{
  "num_hidden_layers": 12,
  "hidden_size": 224,
  "num_attention_heads": 3,
  "num_key_value_heads": 3,
  "head_dim": 64,
  "intermediate_size": 896,
  "vocab_size": 8192,
  "hidden_act": "tanh_gelu",
  "norm": "layernorm",
  "norm_place": "pre",
  "norm_eps": 1e-05,
  "positions": "learned",
  "qk_norm": false,
  "attn_scale": 0.125,
  "bias": "all",
  "tie_word_embeddings": true,
  "parallel_block": false,
  "init": "normal",
  "init_std_qkv": 0.0381,
  "init_std_o": 0.0084,
  "init_std_up": 0.0381,
  "init_std_down": 0.00389,
  "init_out_by_depth": true,
  "optimizer": "soap_variant",
  "learning_rate": 0.00867,
  "beta1": 0.95,
  "beta2": 0.98,
  "weight_decay": 0.042,
  "lr_head": 0.0102,
  "max_grad_norm": 1.0,
  "warmup_steps": 200,
  "schedule": "cos",
  "final_lr_fraction": 0.0,
  "batch_tokens": 131072,
  "max_seq_len": 1024,
  "doc_mask": true,
  "train_tokens": 442600000,
  "max_steps": 3377,
  "dataset": "wikipedia_en"
}
Each number is 128 + 24 x the weight over its row's rms, rounded and kept within 0 to 255. Layers, rows and columns count from 0. Numbers have three digits each. The size before them is the row's rms in percent of the matrix's.

# up: layer 8 MLP up, 896x224, rms 0.206, rows 158-270, columns 0-55
# down: layer 8 MLP down (transposed), 896x224, rms 0.209, rows 158-269, columns 0-55
up158 097:113113099113107140148115122129137121132146159138105140133113158090148145106137126165121139136155124085100129135138091115128097096101091103154145118145144127156197171070
down158 091:148093117076153082115122105119123129121114117113129114082134117146093165120111131154152115147111127144121172119121107144143136143151146120118105112086166133101146057129
up159 095:159109126112108136114171107170087127115153136163101143110143167139122125157109095102119126134125137118147131127113145118161107155130128099102130107106132088125141119120
down159 094:125109160130070118143161127108115123130137139131164095164107116158117090134121090171153133102150151112132163132087090150075158138113168103157120115150124157119117093141
up160 095:144106142126129142130125144116109141090116119129116117138120135104129149155081174080109118078125124107141191085085150157099160109127122130111114128068135125143141122123
down160 098:111114105090113141165158102139126119117125123148142098131164162156134118062113124149108153169142066099157118121112143112093145129115137147123136161098096130089142103151
up161 111:085100156116117140125129086152124115140157125122140126111113127139151117157146147141120138087161067092098113118186124125116101133158130105154152135122128161106160100111
down161 103:174123089114152121091095138129085164138117144141074116105135142122124113125099093125114109130125156131140147154093159141100174149105173134158112188099194132148100147097
up162 107:095110140165087150146147117105157108109165082122115122146159159112140131142133143135117128127133119150135124119150132118094116147134142125161147142140105121154143125095
down162 112:077108110114094104157145153125107075149099126121106122126145160118096134064126164140094155137121156112136084162123104171115127130135123107102161101127091162158111097148
up163 100:159165127151064099153171133103121147127134126110145182146121130144134139114177152179146131124137148119125159118109147111179077156153143120137153115107112107138113146124
down163 103:107128169144124143123163123107158123159099151111148116072119094151146158154106169138165137165126110114081110180136115130137112121153160188099123088075126106167120153138
up164 109:098098147114110107126153123132155151138137139136114066129122138101102108159092127095146139074135165129139069108117142126159089129083131108138148142127175123101104158141
down164 106:137112075095110088102109109127084128128091138114150130096155145129065119158080078128135131087132110109094101135119159112114119137129115138137123111121095077112134191133
up165 092:135127115075124075088154171090126130132156116122093134109153137112172105161136120176129090134098160126132142163129140155158107093131140108088134128156160135116084085105
down165 088:129126127135115112158108108135142128127162151114096117127088115158116190125114123129084137124138098173150127131125098112129123132157146101115090158127091138110131146065
up166 097:120164104118137112108131105160145116124137127127101121133131116144176129105163111177076195085122187150151142120083108121168120117133131123119124081140148123153127121154
down166 102:104118095146129142136082131147113160124134167152104122131101162154124142150139116147148139122134195114126123120132130148117167088097112128117084131134132117127135091093
up167 098:102152117137102113130105126146119137123127114137155085133119167108139123145128191196125131098124107125078171112141155115091077119146117126131103155134153162137088113154
down167 099:132126112106098149145115148130162183120121132170094101187094118109131109123103093148119160135097130135133125119100152114154115137107134128107124092103133108149151147100
up168 104:126136100112121108059083123119128129111115144141117127134142100102146108147144138108124128102139149114150119133173128091127159139084130104105139167119088122142138143168
down168 095:058130171128098122090136117125094157124135100105144075144138117113137162138087118124137181134135123119096118133101102092096144106148130116125181122119132127123123124106
up169 107:133206149117138124170167128129116092120115176101156104125078095146117126115146158170145139110157115152120175158075148186117131111110171067140133137137094152134158149146
down169 116:131150085140100095116078111132068128112151110137112163113112094126116120173116123146136097137153127178095157138132098170137114148145147133120156165150157149157138129068
up170 094:103142141122113128134152145126116112078141157174083160186121154151139149126090100109122146128147142149118158122149096128121137105154116144158139137155126148124128137143
down170 097:165131073132094138111146137163141131126107118156147121130082108113118126120113104125154154141115070143161151146133123158133160106132157164108139156118139098162135139094
up171 103:148084144163134134119189073100139154105121108078088125127121104111144134154093129153127112136130104096102116113149131134134119119108157143155159096122139099123130124178
down171 112:104115114104147160124164104119081100140140166152122137121130110124174134132139085159105135135132165170093118121106101128118126160107158157178118101175088145150122151165
up172 094:160122131129115118122091114104132079136128163137127116114117115092157087100132146149138101083118131152134098121129137083172126141153151107093113136153102106125140183146
down172 098:131093122159144150158159140121145097151159119142139099158183108154136177183115144139136147166118104120133135131153049141101132115146140170147179119147106141079103061139
up173 096:099133113142140140127141099105131104143136107099191169105115134146097192121118087118122114048156188138118072122111136105114093101121129133160125162108120108094107145129
down173 095:114136148142165112165111157074137082121102150135146130170138165118113124159089086164140124162105081113110147073091104087127134139105148190136165135138118126139109123143
up174 098:158131099160105118103136097139066113102172184125080148158143084082124104134119153163126162127146096160104135112121124179111103142133132154146152103127139166089077101124
down174 095:142143134149106156145129091122102145169129157126160148148116131127100139119117133105069134114114121142144080091112108106147185087117087131166092122119072163122134078096
up175 098:106103121157142166090122159096106150119086138122132131091118084134128130217127113120113125131108143117122140153106106166141178102138135128134127117119074189152115127107
down175 082:117136119094109109186089107154139121113179110102101129138150124110119141087128097152129130116113131132143109132164148123117113159125120110106138141098138079105137144132
up176 093:115176100175119124105129122138129103087141122132114139165097141116113145104166125144104121144152147084119093144113159127112143120082164149132131122158150134119099110125
down176 083:123107151134119120124116146139111098150108132105151137082163090123119173131136089085133135106147130098122195066171107131150145180135079147147103070111142136128137107112
up177 098:108107088108129077134107144165147131126136127143096156125154140099148144117135155125113137176158117064124119123183125127134166126150116102136141099111136120149140085134
down177 102:135157135153141118157131102120075104095080097140132137132132132121140101169108110136135140105135157156088148111102137117129103128172109140137134183144129145110131101156
up178 105:168138165138107114143114191090109120120155144141135139128090126128080133126145143161129148158068144116139115095111151139100132076125150119135155129143180160108108102104
down178 100:128135215135131127149120106103122101174131143102172120163148091118088145140133188134190130090119128166144105132120076130133099150132098118125157144145096109181139130113
up179 102:125150180122113126118149120075141132118130138144126135123098091159093074073101129102178117135121172142097100191175103138115179128138143103080132121116120106133141134081
down179 102:163086115147146124163108106159124115095153111127100127190151124126125098126132122095136134116141124131087138118075120116124068092121121133139104143130152172103137140111
up180 096:121097125181139149113133140158138152146136162156120133098167103127148136143135163113149122173119086157122106131107119127160124109158121145154145137153125150137119098118
down180 101:139159119135153115117130136099179120128112131153157146142167158184123132128129088132111106134165112093084078144146139121115100110125172130132135147080130120154126149120
up181 091:128135173101113093118117151133119148115189152116112139107114120162124097169075171122143170126110148118149111157138142156085108129085110143090108129120128114132168133127
down181 105:095141158107147123163123129114110135093134134159122133167139136143132085082133136155109142174130173187140151096108164107127145131115124133152139082093076089166105107113
up182 106:167153179134139147106155178102144098140103115122134127117123092132108172134102142188162139092095167136103138150117150104126105081131123165095071126106143133159100119143
down182 113:088130112162132126185136129103090124145148122137109130165158163084163122067113154160137124152144086121105130135129155099118126127126123182137136134110108157135149128090
up183 113:115119107166137121150139157146145111101157130102155161103166129120134138134127096090135139176095084102132101142126080144142111100145156145112147123119094097126107119075
down183 114:139119137109123107180129116118124102121123131139169135137133148118103149119158156169139145147119160138109120135127152087069125143110158111208122094112077129118125143147
up184 106:110142142119160113125137144113153119099112157136126164159148156113164120140122112149121183112116131141046130137092149084167104113107130169103155155103108118131097127145
down184 111:187123154115098116165117150090134163141187149138169130136149100153096138120091131098169134143120115114111069151116127168104110097150129135175089114121132117126122127102
up185 094:119133168121113125083127164089106078098132116129155101097071142107119116132137143106103160151139129125150148131129130108101085104147121127108154108153153124170109100119
down185 103:156177088119144129143130097108146139166124115155123118130119126112108117125132116119154142109096126134134087129127141143122150151097175134142119113149091130132156109160
up186 097:127137102144136099129145108091137141160146097142092140105150087140133177077129143091143144161163120158132142117131141124120109121167078143092166102129152128141120131081
down186 092:140120157131128181143113206136131109154143098132108127163150100161160120109125125121155135159109138125145135141143126110116162137104169136160116110136113144096133128182
up187 100:149126142101136131116112137106142133138118101153137142133127093155131095088098135091162177164139105116094139126166098117092120116129125192154116166154163124136132147105
down187 099:149130154141098117127121124143139136090185120119152102106125159127099114157118122157108097147121130115090073137068120151138125123112103128115155070125129121133139142155
up188 104:136138141124171104080103081119167191091135110140106100132112144126130123125129158113130151105148094128123137108138133135132131146132131128125134152115142124097124107166
down188 100:138118158147133143146166079146165140108125107108172162143120120130087196104152148141126122077113115188115140156154132141115103127100101082120113116122125133118113146129
up189 102:124146150103176103127111148128175115172168126134117112138119124111137115124125115150140111103156114138139142057154156106144172131133104093128171108138142112145129139094
down189 100:126131112100132090159124133138145162128131113159133155124108178174119044143116106128127180135118143119172134180118077189111106166116135152162116122123140102131114137170
up190 120:106140165124087131133127148140064138117161144139122125180094136141150132148176131162182154144097107089121119105107120139129156186104097137121093112160120121125105161095
down190 113:142133158137129130099128122116122138144135105159132135141094135148112116134111118156114144082127120159122101110124113110106126119121150071081137107168090133153150158180
up191 096:122124130114169101144177129133129102133107136168159153122107106115121110126155154120134098134100139123153127090098143170119165176099181108139111118116134123122143096128
down191 097:137134149136117141134146129134152129085138122122126142117129127210153123114113162099123133132177090136153147076069125123128109129110119116093151102166175134121158124156
up192 099:117090156126124120101172129160117165128153143133146141133127102129148101104160153138149111141121151143140109125122141095116162118140118116148152102140115100119118110139
down192 104:114187099099124126153105146148153126115123127166137115130108143143166141127084104109071094105123106108108111120115106093125119144160162120115124136097138086159132111115
up193 087:101150157130125141130150137107156093131118200149148132134109138125117120124148142122146126132119145141124182099143174161141119135140089101138114135100112104116140094096
down193 096:144139143121161144089141170143139113134121154111127127144147136150160125126097118091124105088145124152105157080127176111162126146135150086161120112182129157161129100145
up194 098:139132141100090124137109128115088124157120116119129151164065096151114137123137164164151167111128171115187109107162131149134087092126114112144156092156099133159118112186
down194 103:127133116150120076128119101147123115130097109130142154112115162103149131128084099134132128184147122140107166144163078094178176126135127139140119135114103079090123158160
up195 097:138125151131146108101118121155129101180135088107108123193077087121094142130125159136110134087125130144159195092169139162146113144100121134131134134157141112116092113116
down195 101:140193146128156129133125095098144160140116141108129155139120157090121194107101137138091146117131134139189139168171132148178111151092079150134127146113120138093118144164
up196 112:135147135135088161107102122122113131135139106107088109087066114103139116125127121202101126124136134088134129138124131088137140132120167131102124123132121148107125133142
down196 114:208112118113123130120069132123090146135153184118134109112150138133119119147079150155097106134159121086154114076101155164141115158147141145097139110119128153124111105115
up197 105:139185152111117141124127145068131148142176142122094078161142121158130130118115098133133074161104136139123157106126110100181117123128144140122152140168093134081117102127
down197 109:119118141123114110105132145132175119141151078130144152148123159197140171129136160127117090095141147115124129101120138160131134122113104118114101135125153163151091137116
up198 103:183129129113139105112134122044124100114122122115104152101155146183126156153126119115099125151114177125097108132140173117141126124151171154115078134103139120122104150111
down198 094:147117143089127136137134110115116148101140118137119068089094168099118129147173131087075154119138125146109118124127138139160118150146168130147143096161105128173150119136
up199 099:079117173185115177158129152125102133147096134169129174119147118140160168154084155161146146054149114130120117112123144143133111112136150115145141109108123123145084130112
down199 099:133116099099108133098130148143164140128111134136145130111125134158128159120132081105097174112128097117147116128151127114156078122117141117155100136120096111142142142122
up200 096:082084135133104125127106091117150150093129113114073151147084140120154137117135117164118116130125111168138146134168148149132128143166090141122132139098109159127124138137
down200 095:145148115163099111097140146110101135109129115144165124084148104159119117137120196146132093146149140134154133136127096116136101124134083109131134106089116116082165148162
up201 093:113115134121114151120175144119130137141162135124121090128099118096129162152123128154148134136109164102144149136176137137117149077091194155136094105095067173116143118122
down201 092:117080134131132130161116168136107070138139119113111083123088116141174145141130113101133137178187172123128146129164149113117116150091137106152139123161114153124114133115
up202 101:109105107148086111149148136142139090084113140106112134096165137126100128164167118142142127111101129145129100132104092137129111174100145133146129123112105154139124152092
down202 107:143146160139131145091137164116134128094066108132125098112114160143122201104155095165141116154144111138169123106154115113128128152107120160116105126071122133131145169151
up203 117:149132154106152134146145132142102118173135093146094153113159129111169141173124135143096091104133137118132159136112128136163121116120179112111161150106112108117129111117
down203 107:154115148130167104107181181108080117145106154127131101115094120146098129112095100096114085131095143122146121091139148102181140095131132151143154149117117115137114108111
up204 096:131145154106104110123084062118074155066070126122120128097118161118122119130164186142112117104124145151096179130121145120150102144110130170126119125131088151133151078115
down204 098:147097140052135118089106128137135096146132095121156158129147128139114155140103119133084146163128095068174143123101091126164097143107128170157130124148138163157135138114
up205 092:117135141100102146119127103132123109134139123174109103141147152165140155130142107131126115153121161124155109126161101132116086120149099116126100122160123119112139077081
down205 083:103119087125115123135140092131136145129154137080158126103114113106131133169098094162171138135106152125096144164120090124132137142123163126107090129120136182131094132125
up206 103:161137131148127101148138163106099129130130162118106131127123117134142143142074138189122120102120139144135146124128155093175156139120150094106144109162135122194105157152
down206 109:107126152158078088162123124136115116081118123139124165130142142146119141111126096172157136100132091139117129100114162121146138126194126151121114100152104129099123105120
up207 096:142100146128141116147123145143096126161162129148124138129155141120116168138151114135165139121129100094088091094135133055131089106154120157104146110137129158119095099101
down207 099:133156086124160133074132105083188155136133153132152122107110120128178092129128134129094112106114157141166158176150132153132140091118115146135143143122115096135141164143
up208 105:119140135098125149130170092123151118104109138128130135124110114089101128134099114177150104083135092105130156120122098133085082136163135138155147117124139102091144178145
down208 097:127125167139143120116136151131151147203114143108112161095074115166133148131125164129106124100145124119114116129146144102140103143186117116104125135165104100132142157153
up209 105:105146168146124120115151135132131098139103122128097153133138118102111120124130094137142082136138153134166128155153115169126150116116109127073101145093094142143152141103
down209 106:091143165148160118117122132113115136115156176169160133128122120140144121098124070131119132166102135129102158091101126148172146108166127142118142100147155145145148128128
up210 101:096133174110124161157138163155153133150129156123101130153132134122131113143098152154149107121110156097137139122101138122107112101183105112082130152135069123114158095134
down210 099:144143169154092159097118096076156133149163115113116131146138125184126132110117174112110125133164126141152118130130135128144120159133143083157108114141135112158120108091
up211 104:139156130114117116104142142128104115143140144119143155140129114164126134103130142086154145166142110070117150126093114160099161154143075162133133136193139143130127102126
down211 097:072077092066123099126089148171097111145134133124139127082140107140159163133143135146126135115135099120131099123087121109107115102136114147145148146102129102116085095146
up212 096:113125104149075113134128080104111099148178120160122097122107124133107129160154137142162118140130132111167087120134149118115101120122105152097143110157126118138152135138
down212 095:137134154100126195041127123111145124132119155108155172103124171089186136104080113144112156092150124176117141111176115131124147130154124126120123128096163168135143132136
up213 096:106134082157151135164116110121127171129125128102135088144111099064136099122107145135108129130133163148199151176168150113151141137121186130155158137118131150107136130147
down213 086:145117114125137101083116144138144087151144162133110132122137132170149131105142113140124159119129089132104130057086151131136130122132120183121094137103175088112139143137
up214 101:147117124150158127108104137164135130113093123110068157127178149139123119078117122099188126174130125154096135092119169143110148144156115131096139160125115160112098088126
down214 099:112129143102129116130157195119146118115163158120112126110103109115111136193158133143089159084109105145152124095135083109133108137092133115138117101132090134142130127102
up215 104:112142147124144151118146146176160155164172106165155143125162119140115159104123113140056178129138157125165143141139172115138147139077140117173147101108130146094131111160
down215 100:129094145137102145142164154117117151112132146169145147148110105148112134114109179088098130096121138102132140091171126120126129158090091137120128146132126139143122131148
up216 098:135114149127138155170142121117146095137150137170134154129116122157081107125114100109137159118128151165111115134124133123095144138125082151173094169176106112124153132115
down216 095:143146135106124117119112125117126138142145131094109102106147166114143127124140210122099130139144158099149154119159162118106134097124160102140136149135124125130105092167
up217 097:120102127100139139115122117141103144156130096114119132098124102150161078151117161142161127150097132155151127112122080120081164154083086118081157172154152098152126096130
down217 096:145107150162112138141104121168143139158115087097090136131171129121097090138149131092163170121106149096170142097138126100149126125120137114176140143144178121109130093103
up218 100:135144123127107144120101101114160098118138122079130143190155153135107112148146116125083146119158155114110148148135187117142180163125099104133134152105150128122148090106
down218 104:156086097155125125125123165116153097130153125103123085165142073133115118149145153093107114132127158151133116089105100154128119165126128155119156096138127108109132094132
up219 096:135120148117119093126097160129137081122157102084098133135116158131100156141136131133118135154171159163149150119178129148135075093126146097153152142113137102131126110109
down219 097:152121115085140148147128161218117117170107129089163169101140148112124069151126116073120128126132113159094130143083112133132117096113109125139130101134136097121119087112
up220 105:133151141135126127112148086151131154104153116126115113155146101185119139145151182129165137131139147106151142111104145136129102094124109141131158140122075171118086168099
down220 102:149109126189116148118139141167136123120106111167111150114089161154128131121173150155124095152139133156166152116126125092127161163111134124148109099097060107157124134112
up221 106:137133085105105169083121136115154104147114095134101165141200128141143150103127136161132166167109156119135115118145110096144120162141150125127185143137118123156095128096
down221 107:126130182104103145140141142094141114136131119106110087165082133089136117120122113131164097072130126113091089119122133161092119135108136080110136132136071125104099151122
up222 107:128150120117134108136116110080111103108178170152128130102107098089104116123120082143101113158099080151135123131148179110141098143131118131132180062149134115118095095146
down222 112:108114171132096156127127155092121108114134112151161145139117151150161103116133153147118135156108150161138096133133142128138123127149146110147144150104115116152141139167
up223 119:121154123133121124120138141147131130155108148095154107153119108124138113161117138114132171104134138160107104111115108139096159093113130084140195126107155164121110133088
down223 113:144155129133124133175121139107134109099085126120146128122118121096085159134144149114126114174164127092098111113156093169153089179124169133140119106122085118081144117136
up224 103:140132143092096141093109110116109168129118134120144165158130142144176114175091108137103100133156099122136138113115129141088073119168120135094172139122161114133095154110
down224 096:102142130177093177129156108135156130165110074133078086120153120161099109162130125128146127127158145137116100104117160148104108121110101144153134108166104131194118106156
up225 091:115153105099137153132114091125128115146160161146162128110184130094156113129155145158107137079144143142089117092119164091156119137129137131091113121114170128086152147134
down225 095:128079155108095118123114147084174135137120154122091072108112111086138119151125141119120153138100176081178140160146130104108128120088137138125109133129128159162131091135
up226 108:120145145170127112128120123132168087132100122122107120085113116169107139149078173128134150135146158150116137126112176132116162114130116165154125075114137130126122112155
down226 130:156167166135159143120152115136171089143140123144154115148116128170126159168087108112138147159147140168176121104077139118120150107126093174108121083114166120154111107106
up227 113:133098105142103106138138169154196126088152123138107124129153148122141155126143111130110172131118047103165188111120150113133087107127139166140122154102119124151168105133
down227 104:120104122116127123099125137136116139093168100153176128157141173103096136128089122126153143131157120115128130135110115083132125108117136180168101145116130128125118125125
up228 094:168099150193106132163132134118103115148147111149152154124155140129102110196134117163142166124059141108148084100144142085135133193140140107127166132153135159126063141122
down228 106:149131146106126116136080109121164119103155158097101130136127167165132148107081158158147111135098179133133101120117105120101129139153144148088155094131138143126155169148
up229 099:117130155161092165147111134169160112131103127182188127111150109121114150125123118095134143104084134132100082141124162129102141108120097121097129126092125154168152094100
down229 108:136125115143139128128116104094158158118195134085113150131151112157153137152139142108111086115137092141158107088093110128136122107126146176149087096126108149137109165123
up230 100:103140093129100131136130130135166128090124170129104148126112137134136109144117071097129144110147118146115093160124114167118138137155110141145151125136147173164143078137
down230 111:108144126144170086143102144128141085118160136117139108117072129107129100150108073120108187123167126135135114123127138145147116135143110133132098119126132109143147116123
up231 097:073103109149181133184139099116169162116113124127109137152130126136133183166133147130149123132134122115139130100079147122137119108107168154125150138159092164110141087134
down231 083:136166121124114149149154094143111150170126104128128110118113140097089138118119181105119151121127170112118163111085109138139124129141165098133098099124107127127149163125
up232 100:152111103134131128130135108169138150102157068111104146099128127083129099137152131132122138155175166154103149111118150092149112111120129099135134080115147155123116121140
down232 102:114150112089150110132112080102156152108098143122111131135098168160138111190094126143123115142196114099097143216167100119131170112146136145126176182106127137130146126124
up233 102:118170103139118147167131110086100122106137134124166160085141115102145074127141179168113138145117096128109116093137126136148146125145101138151156159120119137113115112142
down233 107:154106138104117127151131159164146126113177111133127116136143190151120114118125162149120134094121155143109150120159114160084119146104122140155103134111126190157136081120
up234 091:143120138141164158129150148083120162100137086173137183151152154079101113131114170135125123146178155120142096090164159091146123108141125147124131135171119149135180123153
down234 094:110120096164127108116144112137150144168132156155109140155114135115146126151141101123139108123096108141152116102124123119117176151089137115126097148181135111131130159133
up235 105:132160116112167136134149155129133140092176190110114116155105163133129131119124173104118131133089134111109148119131142138139062100105107107137151095139138109188122158097
down235 096:147141131100139108093158131126105136117113086107128110120166163164142103119072149165129151124139126098110099070101115138111118131162137143145172070141105173152114152090
up236 095:137161110099100087093141162174117158123112102139157144137121111137116120084108116147086064130160165103120141094137132160158150141129128143117126121138113138128134119149
down236 078:166129158146137126159147128115151141149146153122121115173117101075145092119126097094124152097113133107143110150112116149139125140123113121096102153128174148130092119106
up237 102:136123141147150109095115103133152106116149116111148109140099113129087131142155121142095123142149137121119137164105094127165123099122159084157123117113148108115130153117
down237 112:122102169135108121067139114114180118135119112137089117109116132115129118117147121102094074119095087148165165115064140160148139120132132144136145131100141128139115159159
up238 092:117120101119129107163112106107064136121129111167100129154124130064134084105096122131134142113117139093132121118130144132128168150098136135107111129135123162100105124107
down238 085:125175147084175159162107089112120115082107122127117126147126159160127128124132161116162104095148138090119135172124149143125151144129133104117079144078159103138131135120
up239 111:152130152147128134127133109135109105166129138143126101100129115131146147151104111139127135150120141122152131134185149120142102127122147131149181098108112137099159153128
down239 101:100130107172085183119140122113133146106129134161107091150139131134078123162127131103122174097124126095106144113105132150132105151085108134160173104113132121173118127146
up240 089:132132182151125130103195147124131142125155147156111159104126142177123153132075087130104131151118142148134097148090147120154120133110112147162138134122109102105115183173
down240 097:126122133164130116105111097132141126161128103126137142141113142092138128098148159122189137148167127105078186131119129103123138109166164091165096100126114143141095100095
up241 093:117146079125100105125075157128145145106143138139145102119182120092128155129091120175123123159152110149124127122134114157110152145097128107104119133132120079149113095095
down241 091:088156098152125065149139115100100152148098138084122148101120091098113129134178090118136129134136118102077143103085123128146119135165110087147095108122114111136137152130
up242 091:147123140140178099129148171099149108139149131120074146121129165092126139113147097120157109104093122125145161177139129165123086105135099114102093113079142108111087144081
down242 099:138158113157143157147132107148119143162097116117159112164122122124087141183168128104107105139125144118130113119113085082159148151090138087117133143143094130096127138164
up243 105:112113152131114170107130143111176098099166157146097131143127164110120143107159133154140127137101202110126147095165132127120125086120151155088128099127134136082084145123
down243 106:123160134124107061151104118119183122151143110136129125137180109161110146091117134136183115133111176132083109109078098101126124121113144123119130115160094119129153153119
up244 108:110149121155145189078110168125102143151171115139130116154145108116069129154163122127173131162138144134120182129115130143119147141142173120136152152158124105154125134098
down244 117:141132092181121077121145138139116107172138113110133139115121119112161173097148145113105127127137118108115087109117131116112102150113082155132081146120143072166137155161
up245 094:160145121128134121187122131171134127111111121104131113149132120144130118170149175157126111125098206113151116131143121133127120119162115085174151112125126111135131159103
down245 099:108118125113150143108114090127108156129145151131162156160118164149144125098156118128157136128136100124112123135105139164147125082167163100195128105112107127127107109123
up246 100:198174140105140117133118102074120115109129128116119141136121130153125179097139163073104171117126151165135169136146147114126148156131135160153132156113112108133144128146
down246 106:108161111141111107162138141096130143100114117128145132167163142124116139083159109104137113175147117097117150163154132088140144152138092081125143118125108111100115144127
up247 087:125164149133112119135106113122130128139092122130143175155142118102106147158134136106126139109112125208135151114083090151151149132114155152178125120074096116113125129124
down247 069:120103141168130107147174123119128138129129139102116137083126125119136126121112095106156160124152113093120142113142087104162120136151133159116124080140141080134113111110
up248 093:157101145197083117168150140151149159160126149154113158161104128144136116146108103139152131131145108078113126132111102159073123088146147155093152117139130119111110153172
down248 093:123097128077151104149106122113119164087092131138135112104162132098137117123105204135119150153124146102151148105124155125146108119099132090089155126119145119145164132104
up249 110:106121131128104141097155102148139139135123130087107164178136080133094106159148124122132108113141152135111113110118133124144124066160115116106150114136145198176108103139
down249 099:094130157119121139121148131113103149093070153110103111122080124113121135155144131109153129108114132098138106092138129126140147104116116102118141165115122125134109123126
up250 092:140156129170093145117077130141075146132147128101141108127179117137153105162153187109105103148130154129099085156152135144140165157119113120120114127120131129117137162140
down250 101:147102138077105128150130110132183137091139115141141162101125134134117150121111107088149100114141127127119139118159115130103100113133145148134104116144125147148104169107
up251 106:114152108146105154148098129139131135140140115118104116116124125110151153109128119094141107109175153119119142124132106121104140157102111106088107109166136125163103162128
down251 107:109126132120159104092145077147081107126159137109107136143141110147104148089115122135139103117161085114108115089107123179127163137171112148139152081092164140082095112125
up252 102:137111160119097112088126111132132151082126131136148128115113117132095125128160100139165152095114160155134151092159163104112115155098092127141171107107152104146143107102
down252 103:150150134101143140149098099167133131110128162108113110129134150116112139095083113134144094140112111152124130114135129141123121142126169150161100105139099154111148141138
up253 095:131107144156131101131142148139108158134132132118088132143123105117135144115169104115141144096097145140100090134119137162110103144164145138131123122123179142105146142103
down253 100:120138156150113140094139136109124146136122112150079114120082119140091138125136100147137103109167128133120117103133130113084169145144137157147079126113186127096146175127
up254 110:135113151143111151113114129105128137131147111140104170159144087084109135199123145104158138160102124134142136129127150120161144152156128112134151121122129079142096133131
down254 103:140130123128115151098122100114115128112096152071142115122122122134153166153093164152133159152171171103106119110172134156100155125143143103137120132120104123151151122131
up255 100:095131154113139139112153178156113080123103121107121127138158104119079141131120150149140110094115183154129098129108125132128122082131132131127144107121070159157129111130
down255 105:140144116154146124128124112113159160145125117133146124150172147121081123149149146091146125150149118119149122159096157146120121157123128124123133136133168127131105111109
up256 100:124118138131068112157144140115154145099124137100120136123177132108178111116144131166152134126089091136127127090132133126172145124113190160116131142126092147139114118134
down256 107:121136161123092116095129112115151111105075104121157108128133173106133108119117108148114101098130079117132132111174149132113136145137119162138107125111132091119109135104
up257 101:137117076075136104076155134125127119090124123161148138115130122135123140101154166092128166128138108103133199132179099156096182123129133096160146133108143156117101150166
down257 109:151133145089160101093136142097130126129125177129178122108133149169099139142104136180115125132128139138108123127118175094097147151119112144129119129139123123165089144087
up258 099:130130122067139134105119138116095105152132120135159121158131123110082111170151138155153139084159093071101152136143102126129127110105164089114133147113116098155056185156
down258 113:127161134123112138130117105113117155134140140112097137148112135103098140155144123097127092124103088122170109125106128097116148151145151135121156151083095084172111175165
up259 091:118142105127166081117126140109175116097087153148143155082141143093118128141046073088140121123148149130160093108142144120134133109132137139134108119119123138154099110150
down259 083:117158141115139123129123107141128138107104143152085113135137153128132152102140125124138174073131105133095161091166174106095149121085132092144160081115124128126125125152
up260 102:115105133120178089126130105163107141132124126107100134118112118146117103137123169118140117075138180106141146117110100121118149138155120107124127165147145146120118097172
down260 096:139119119140160120123146108132110175131079139148102101129123150164100141071125096133107135129136115161156128118181122159134117152153114106120108164150155179173137137091
up261 101:124126154135158101153113172112143102078131136137148145149118126165075116147114127169178118128117091115121129120112163112172104175094151103091140158131119136143113142152
down261 104:095141117128108137107144121140157117138146076119155095161128117156130184099110132150121136122140157164148103100140115117133140148092142143132130130098129106147129121146
up262 097:134130126126139148184098095110097124136136136098145126106123108113132098146107139118110118111104131180114149106158119123089132108148096118128148139110133127176103124127
down262 113:100175164161152146111113122136114121148110124126085142104092094138116146098139123134124158143151157125116117154121123085182116122103138164118111140128150102121135130146
up263 107:104093143118095121154115126142135174109120134125140149174139095101134141121110184089105117138113115129171186136149114153103110075161101172140161143123106130102108176130
down263 100:103076157126166104126133127156193077146158092152126155124075136124129144149170106117168138175142132147162127118118152098162148120109104152126136120115091116148061107127
up264 109:144107132128126156140139102104189088126087154104145098106126149168147124165078107111103161158114141145132140137123111122122137115157177146119145129139093153131127142117
down264 113:124155142096158130141112125128121125145169161106169147125111113124142154074154129129120123155118149117139158154102112155129102139127097106139194123130111120122152102118
up265 103:162076111117113135155151092126130126096123151088102139114131156145089129133115092134058098125135124158121114145127108154124129084129171175126144147123158107148116094151
down265 106:106096133121110154148134145125133109098094149132120163125128114128083136140111112124130099123144132154063149125129122139137118128150180102094118123127088126149122167094
up266 097:126115162112139132113141137124117121092129108186122149101169143146166114159144103145150132135145084123143139102142141134124108171130085113127091139131127132124113097151
down266 106:105134145166083129114118112140147131156156133130144097180097129146140086150122126107172104108117109134195097092136154115110135158151160115088126146183085138128137155090
up267 098:111107121172171117133149133113140142121117144157134099111140137098129092117106134145141116129133127115105161168137113127145130119143131130098165137134122073110126164105
down267 097:057121078131093131075109156126127115132101130100129166126119138112138117137116103176124102101144137139149152145147100147117135124127116094112108119122119161155136132164
up268 087:066115164118147104113154175149103143092096103111170104147134104119125147135134147137136147104122145104124156135114154142162073126164114151154100148125126097103162131119
down268 089:104138099149114093110117148194170148165095137142126128137122133162095154120146155160172160171091124141140137126142088158155130146138172157125126133108125105161116150106
up269 108:094139141133091111113133108134097124134140168097116102140133105121142153131134186139101107110170115139105096149105120146153143147147124101107128136124118111125164092154
down269 120:123118133138150149062094149171106119128148151122104137127101118110174126144151139148107118135168149113134103101119119154118171132160072135094174122106136113108147117138
up270 099:119102145171134147080167093106145154161082188145128172144131110110148139168114099115101116155135101121140163137160163143137150127113127163115114136145109114135085114139